config.toml
intermediate_size = 896
norm_place = "pre"
positions = "rope"
init = "trunc"
Each number is 128 + 24 x the weight over its row's rms, rounded and kept within 0 to 255. Layers, rows and columns count from 0. Numbers have three digits each. The size before them is the row's rms in percent of the matrix's.

# layer 2 attention value, 128x224, rms 0.0914, rows 85-122, columns 0-55
118:093111128122144182167144127089095106142072096146147167103121136121119137181174130137081087121128139117141128136106167108134172153083140127108171173145129111109125094121
100:131125153101159101113136117174120165165114130148125112143144166150144141123139095147150165080104150109109148088145161081118118136115175145098119129153124123165139165142
110:128131056130094125166111108118127154128148101170154137132105159146130117172145109091099128113126087069130107123167144116097136126080123111115161170132121135143115145106
107:104094143103140145115148144108075115154113131171124106089162112153134163167096126115141115131179126140144131154124151066130149159148144134117097139162132151083131100132
104:133134140116148088131142147114154136148112092112140098147145119126123113157132113155137116128096113124089081130104155139136148133143159093133134172147100105108179132178
107:144068104124112106126134061138110128112162122123127075136152181136097069133140115122146139113130108154106100150093128127079141101170103090191139103137129147126156087110
110:137120101133101149148090110105142142122146148153126067167118172120120122118085110148124085133146126106110135156135111117094098132110111104169132111175121121165120101144
120:152114124103122146106121129077080152148143080125076139104110113117179172143139138115141128123133127108158093165143115128127158091109160127152123101137123152097117122129
112:157085084163128163092121151086149115128143142145156191112087147106144122082157120142122091089139156115184109106090092118144105148144156127166134079147138100108119144125
120:112145143105155151158120098165138165129141127125135068122108116124114144156128086123119120111125139164097169133114124082070139082109109113097121122131118087134134089119
105:106157181134164104165137176168162111121064138145119178097151114134118059122151105118123115150110144175151128106155151157143129137115103151070100142072101106152170156110
103:142151089113137110159124128118103106137121149175125124124157136106100136148128170121152142132117109167121122116158133151095102126124135127179130140123136142120114116137
116:114106113128159171133136134086101152106107142139082166099119111159104105134140093160118152170113140147140146060153154089120178108129145158107163150118136157109124141137
116:134139112138103111105096083100102130097149151119112151117159136187122111096096130130144163168111153103173139136152124141160146111106144107126100109146113119130140184135
115:116135108115100154139133151085115116124133121147149151154087091078151180122117153120123138096126094126165127101140104167108113125136142108137106167061148140132097120114
115:119108101154120126145150074130109139121157134146093128135172177145125072110147109133135181132174115114129097154139135130104129068143161106169171137119138121094127097115
110:112143147111161119123078132199111093106149177104166110131115098140124164119135119160128137176120142133101150105111119119142100132133134120107125145161143113148116158162
110:149126104131133124148148120142113113097179127156161130147080145177129205161149093100123140150112129140161165157135123119130147112125185125101131125163093127138138124060
116:118134179098123127114125113094065146111170144112078067148095090120140168118117130125138133175148096130167148133146113142114145126142117137129136163129134194147165120149
104:085119136135131116126111149149057143120093121182134120167115097149114143119127078099169146113138163136142133139105158120103147121113125143108124152160132148113154133151
099:157155094131127123165118118128131081136123104150066130128138141127141133062151171105150140112146149132148105110114123131147142098151142126070128167160134166168117103121
105:121112145091117094096189120130138141160125096103126139108115201117153155185153151129130131112090122129115187115143125091143123189143085093129118101130100116116151090112
104:071124103102113138125144128110157134110141107166139180101136113137147129149096091153107130127162139090090126162125128110182135138147090095106132155148149118054144100095
116:105141086124138126124102079114126084141118117102152107141103121129140111086118169113124137104125113139153124128119138098111107149129078100155116117188152105122127097116
114:157141109133114145161101142063140154121130119115080110173114109139115161155095172125169127150143140097154146155157112171168138137104090106125127108109117119120075139110
111:091132158135127144144122126118139140121154118142134117139118074181102088115112111099111121115119116177123154147144119066157160104129106116076120147179125125140147118118
108:172135098159097148132100122140124101108136116170137125093157127121129155074098139086118126076135155158181100118100111086125130143153189123109123142177119123143105086143
107:144137186187123133118145159107116133138133168121113114098151110166115155110144137129162127187149120141116142145134088141144117156166126145144093118157149131095107146117
119:128140159148151121120122156143131099112126138127091129152117088178109159140131131066114137146109151167099183171143150156087127139088147134133088115180107151124109185121
120:106136099103141118145128113126113142154091137093121148148139156143123120104137144150115136127118159098114152140114141138139134106102114152156138112105123098126141101171
112:170126116114126112118164117136113119129142114127128119124123115133152145116159135083131106106174095139127117107066113121134150115199140124132144143137130150119164112103
114:112127127070139136155078142123128110119153154135097084162082101116088171159130162119158097135137154145096143123147130128124119123140092120117119081109122111134103148085
111:143089171054113109103099126134114115135120115138182137145116108128147118153160139106099144124115117113138107108124137126068117127077155162131116112088111156131098119131
104:160102116119138127153111120160094125105174103141109130102155133129113074135135136097132149129118135152142101144138157160120147079152094096116118129143138142114152114117
117:122131124085143139141142167129125079131076143151139130073132138123110155142146150165096084138077135120093148076093166114120131138127136163116125118138128115108138149116
114:104149152115147048057158153122136099122127129139133142111161123153116136110141113103146162119073163127091117079130106132152123134123162129149128103114138139084126174117
120:098089126191117120208130112109175109101143133166128102129117151149100104152157114110121132140168098160133110149120133099115119148120089110134165165139114135165104086143
112:113129087113128104172127128127141153124136132144086133139112153144115155121109143131143183090162154150117177142113132136149137096129092084147090132139130115139123134099
# layer 2 attention output (transposed), 256x224, rms 0.0914, rows 149-186,213-250, columns 0-55
112:131151128151128152122156169105140098130131071172115170123130138113105107133118122165097089127122159101135125133109157101164209142121141157160113116122108078119136095155
104:117133147138098107122113085143125143190113144138103113156115172155158115115164103164114103128142118122108132150171126147109156125158139161142145128147122128118187142131
103:131116145119157096150137159088185076115153130132073146159139114132182108123120119112121087122122159096138136126122156159121189156137131165145136131146123103112087111129
096:162163116155081166108136151144111139140147111162154129144127187125081077114121131154099140137143114109167135109099127085145151155117129099123086140140114090140112134153
097:100130127116154136114118132133160106113116082123139144149140116102090169153113143121135112172121138101143140119089148108142171080128120147092143188106141082155138152122
119:126093116102175152133113139145117133094134156121163142125148112118079166166130161116138162125076117112106114093114127120128103125132114130138145112129135165144121109095
103:186117142120157117163134167149113125133153171165096135148149109126168175140105086112100123165116105105145129114133135151111103150122118132123161161122150111113132144122
110:121114109116130126132122095126128067132140071135081118077131091115138145120108135070124126137134128148146126164111118090175161131105153128114147159121108107129108113136
110:168148107135101141138140137162071123099173167127093145133142106144154123113125107110121112120144110149143134144165130153118093144101144134125141138160140108129147162116
111:109149157114120170177133138140136156163131098151116122065103112098121148124141128122105139126096110117104122136134063112101147159133169123159133089136090101083177124134
100:110159138135129059151139141097140137136105143150151129158086135122151088129145145165152115134135104148121162137161138132094161084141100178129076099089107124123145147114
100:167125120127116121140151175132142163129112170149119156115125107105177107147133114098124110162127091152165160061115142108110101134156132104092107153126131093138124127163
115:133161144126123170132144117139129148134134126094137117078117149141093083132142175152104183081118153118080117128122121083125144176131163169153147108148121142125135085145
121:127118120115157160123126122128127143123127142088161097136161124141109141146127152147141178107081138146119129141130154130100123132111132153123133128125146163138119141091
112:132126121117087137120132154108134117075109143129077153106141080106130142111111137084133123170160144147188167141125121136108105110097172096115116159124117114122093175123
114:141118120140157132162130134182111140102124148099123152098126120134119110142123146091149173134110135106119124083083126094135114144142138131114131109115141115103117106109
104:127146137167096165106152092152100170206099124136138077109121149116124120134171103174110147116134101152139132136135137128117102135124130085121119107122130136109172157139
104:175119131109129148125112143124095107119165127106128113087140091086127130143131114117136140085050103134129131143126134131119122093100162155164129109128103096152103136104
113:134109147107129129083121090112138167173116133115179095130124126083092179125136135144141174125107146126124117167135105123116121108119105113127127140133122180181142139116
099:137139145117095108136113098154142128152119152174114101159143160123172130106187100138114162121113124126139116157107107115123173157120155116113119172131148126125170154127
103:143085109143098108096095088130100153148117132139134139118131150186161138139141106134147129149162170119092099173150155131129138122137109143115115113134127133153151089138
099:116101128105171113122128171104147104108161094126143162143117126088095137125116118103140079127102107120136133114160116148159121102127078118153133118148103108163113114136
110:127139146149164185141159147141101103144161107106131156102160116086079082133117126113142148114114116096159150105091138119159139136096104103115099128122136112096095124113
111:122117142118120149112143109162108129127137125152135099183148122128148162125127131135120138157147132090149107135140137155104095122122154096111156152159136150123141143127
110:111076137108166115134100136081150133120125143147153132143123115135152124128095077075168102114131165138155127116118144118154152121127092119110120122125141113125095120136
114:129119141122132163126120119143121132139161097107136096132146150158112119119158153158115168081123168127102109173113135113116172178110139154137146124142137159110101090129
109:168097098127077156093103096138094162131138117129136127106153124153113155142111130155137148136137144133102094159151141134103133133103166185137119174100097136146143102119
104:159113131131139098081146134107135186148134135131147089134099146173120124114146110156122112099138128168106085139147106125166124155177083121142116121122129143126134115145
110:116117156121148091137138159130164100102106163168123108147127129131153126128115103096121121104106079153132128134118109146093109102140133096125138094126106098131076134141
108:096151127138150111193156130150107117144130154132112128122127122146184158118140123138100135123138125110114126126121138115147128165129121140085155118135147128096141109154
112:158130110138093109087110065116076149109154114115154137088131096144115128124138163118139132145157146091131125150094119124163116077121112119096134147117148106161139124111
102:111108127116128110123124128083111124142113176178162149104107121135157099169128107092145118134137110168131140157122132124098128148142106087115124083146134109139119106136
105:112154152103113093178123148117155112151125108175061103164143108108173157102169128131085101115138108117169140146148110154106136132134134132120118124127137123102121143139
105:120069108135176152144109127127109138133122148145176154095151122115091124167131143139170154107093140153103129100127161100117138149131100149150113100124116140121136084120
104:116157125147117110101168094074109113163131119148155118127123126128136070161154143188115074122153078147110164140123173120127121101153129134125109121128135090158171119137
098:124128120154118132117125126166097144131099127107125103106136107115144095157167127094142141113081070158128161117109139110134108115131102104119118103134163125132141141098
109:161129118101126151155104177106156129104146133165097164142105188109094144139118145115097137162110128096081088132111121149123159141123113145172153114131113147144056099113
104:089083157108131188146105143111119131129135196119129160112141126136169129140168140084126131142137121131124139143110122129102117115136126112126137108170153153126127137120
112:106154114156122159133137143158124112119136083150137139167085159098082134124119146148105108149149089151089091119109142119103120113131119108166124141117103073175101095146
098:148119106119116153133165107124128118175142133140112126118116157137115137132172158118140153087150134141131128154186184148138131137152099147152167145161138103131117103122
114:106136131131139128149112155081148102114138149154090128131131125159123136127168135110136092150154135143134130101139148134123095135157123152108120122140127118158129131107
116:176125118132117135079157093136111139122155152129115116142158147140085149121120139139141143103140060114160070138110135138146144125140130128131123157100117105133099134118
108:123142112201127152104127118143099126168138129124177091137133141117127128118144097141133111150117106166088097101126123097144129128142144123141112132160128096177106135157
088:119121156107119118138103170110154143113106126174158131121143100121073141137165115135116104139084124087149128104096105109136148180129152124124147124133131173111170135137
115:135113177120124144134146161147124113157133158169100135108169114174174144142141116110109094093119108114142152146102105125113147158114133143125107152135137128120096130117
126:137160092147153115139133090121099128101132134127115104119102106096076138094082149133169153138119115179165131127130136111135114109124142122113156107119110125144116114150
111:169126156099159130118142135128108149081140135121136118106114128130158105130150108139129131085112119136126126134144124101112156148088092143122151128124156165180119163151
123:082193121122101150212156129177078144157121106129132114126107118078127154123138134099121142145143105118122103131122083115118141097121159077145167064120112114114134099146
113:113144105148132122128137124130129105168121129124154144163137164119174108131144126145135164134149165135107125152215161141115149080111125160156074135140144141098163175148
107:129102184147131133130135124113151132146111122151130110145155113140120139088164117123139103117108133084190144124125117161147140135123119141100072116110111153107147113113
106:149129105141120147129147098126110165135134088108113139155087121130149127118142085082119143132163087090142104097136097138161138170117125105113141110126123139104162114177
087:106132145109131109107146132103158168116123122103127106134105122158116117122093126147109125151129153093114148106106144121118115150116143094112163133118144125097146157138
099:129103146118131121157094147116122114087134147121068112114123108115149150133131122106122109155132143195143151130118076137113116130126135114105122092098113167127107155148
104:134097146143137134170113118143159138123115136151108124138129105160154119099155082081125116116131117101164133094144117120156155168146138133079091102100136149106167114120
115:108091129126107132108174119157119114171116130093136108136078143111163115135133119138104145088111146128146132130106109098134137098126095107114091116167130093107132085103
112:133137122133106121137134162113077095112128117134153080104122100142180101107176099117117094134159078167103137105153106093150077119150119125100147110136137128181140111142
106:162064132107107134099129120120127125122134116131121107149137099108103187135124124126120137127118117112137158157106098145139114117119152095140188128104114164113144117138
108:165125096139105159101147088123112130121144169117115121130148156111116158142135131101108180113135099131128112134117123124123141134134149133120157117089157134148103092117
100:131087121118121126122115088135119120139124094084148123135122146135143145160128116113148144109138134110113112164202167164111096112122111094132134104130123146125115105136
117:134176127135122108140137153140146141103138096165132121134146104087030130125128168148154106158142134129122115131128144150148108135125122117160152153141101095167110113142
102:133119143140122125086108117141118153095143132103102160121157117117099125148095138126142141128141073104137100121085091107138114128116155110110112179094130103138112137104
107:123135173123143123121122133125148097122120112164126121146104147150117129118135208149096146153114165075140113143091102164137163125144149098145144165130101094112107100138
112:140096152126133110146099135115148115112107125142129152140130128173163083110077103117159095136146142165122168140098117140137086151122127114127116129116137078112127115118
103:110151107103122111124110139121109125142167125109090160117132144144135123174119132100093142126161119114068089134119099151100115145135169120158164127118129103119105120131
101:119114147077131120121118087143097159157128103093133103114094143102128158157102144168141125110125088109106078145153138135098150147117134113129169154091139162127114127158
108:147103137094125117100166139136148172074100120099129133144116123141061165151140115146132130116138155112154126158151145144128122122103124131152116112108139093093133142109
115:111158134168149131134117141137123084107115156138127102142169079163151120103132126103117144127112146133150149105140131153164110093136139155092170111109119131125143125120
117:090177126140147148181148140130120146167140137147123154145152146136119128085085175125111127098127141085129121141105173099097157136102107142130123102137100119132111070134
101:144093128149127132098131084109075107128131135068193093118140117097148103128173095145149116113115068137131089139137139137144141118147102124131145120136134134173140130138
115:111122152125149111109149129149101087148142147113141120098175090142180085158122094124159144099098106146139134157091106145102105125115120126109113125117146088132144132086
111:129162111130157143171130150126130094158152187203097128098125144110115146112164180144110141138119148153143128133176147134126146132122099158146140101165088147145097119117
102:100098130116130089148084137097164116125107102138150131139134120114083143138113120156144140102105129130111137106164121150109117155119154123121135131107132178079179168118
125:090136146145148141092148096109093108152136131110177131140156124136141106127139133157149133113113074110136103135092177120127109093140095138127098175132132092160172129124
124:152151127160136111115157087139113161090127133118154094141136115112127094126129076127140153137118107090157135103134159113159109107115089100114116112134144115127160119110
121:143125116112096137122110160135153146138124122143096136114124161114119142154179098103121084168150106102106089105126094118157131134149147136127067133137137138158109085130
112:115109158110089152137116135129118151127120134084105144103144111143117130135147166090139110140160135101161121141081100139146108117146128083125144098105135121117088094155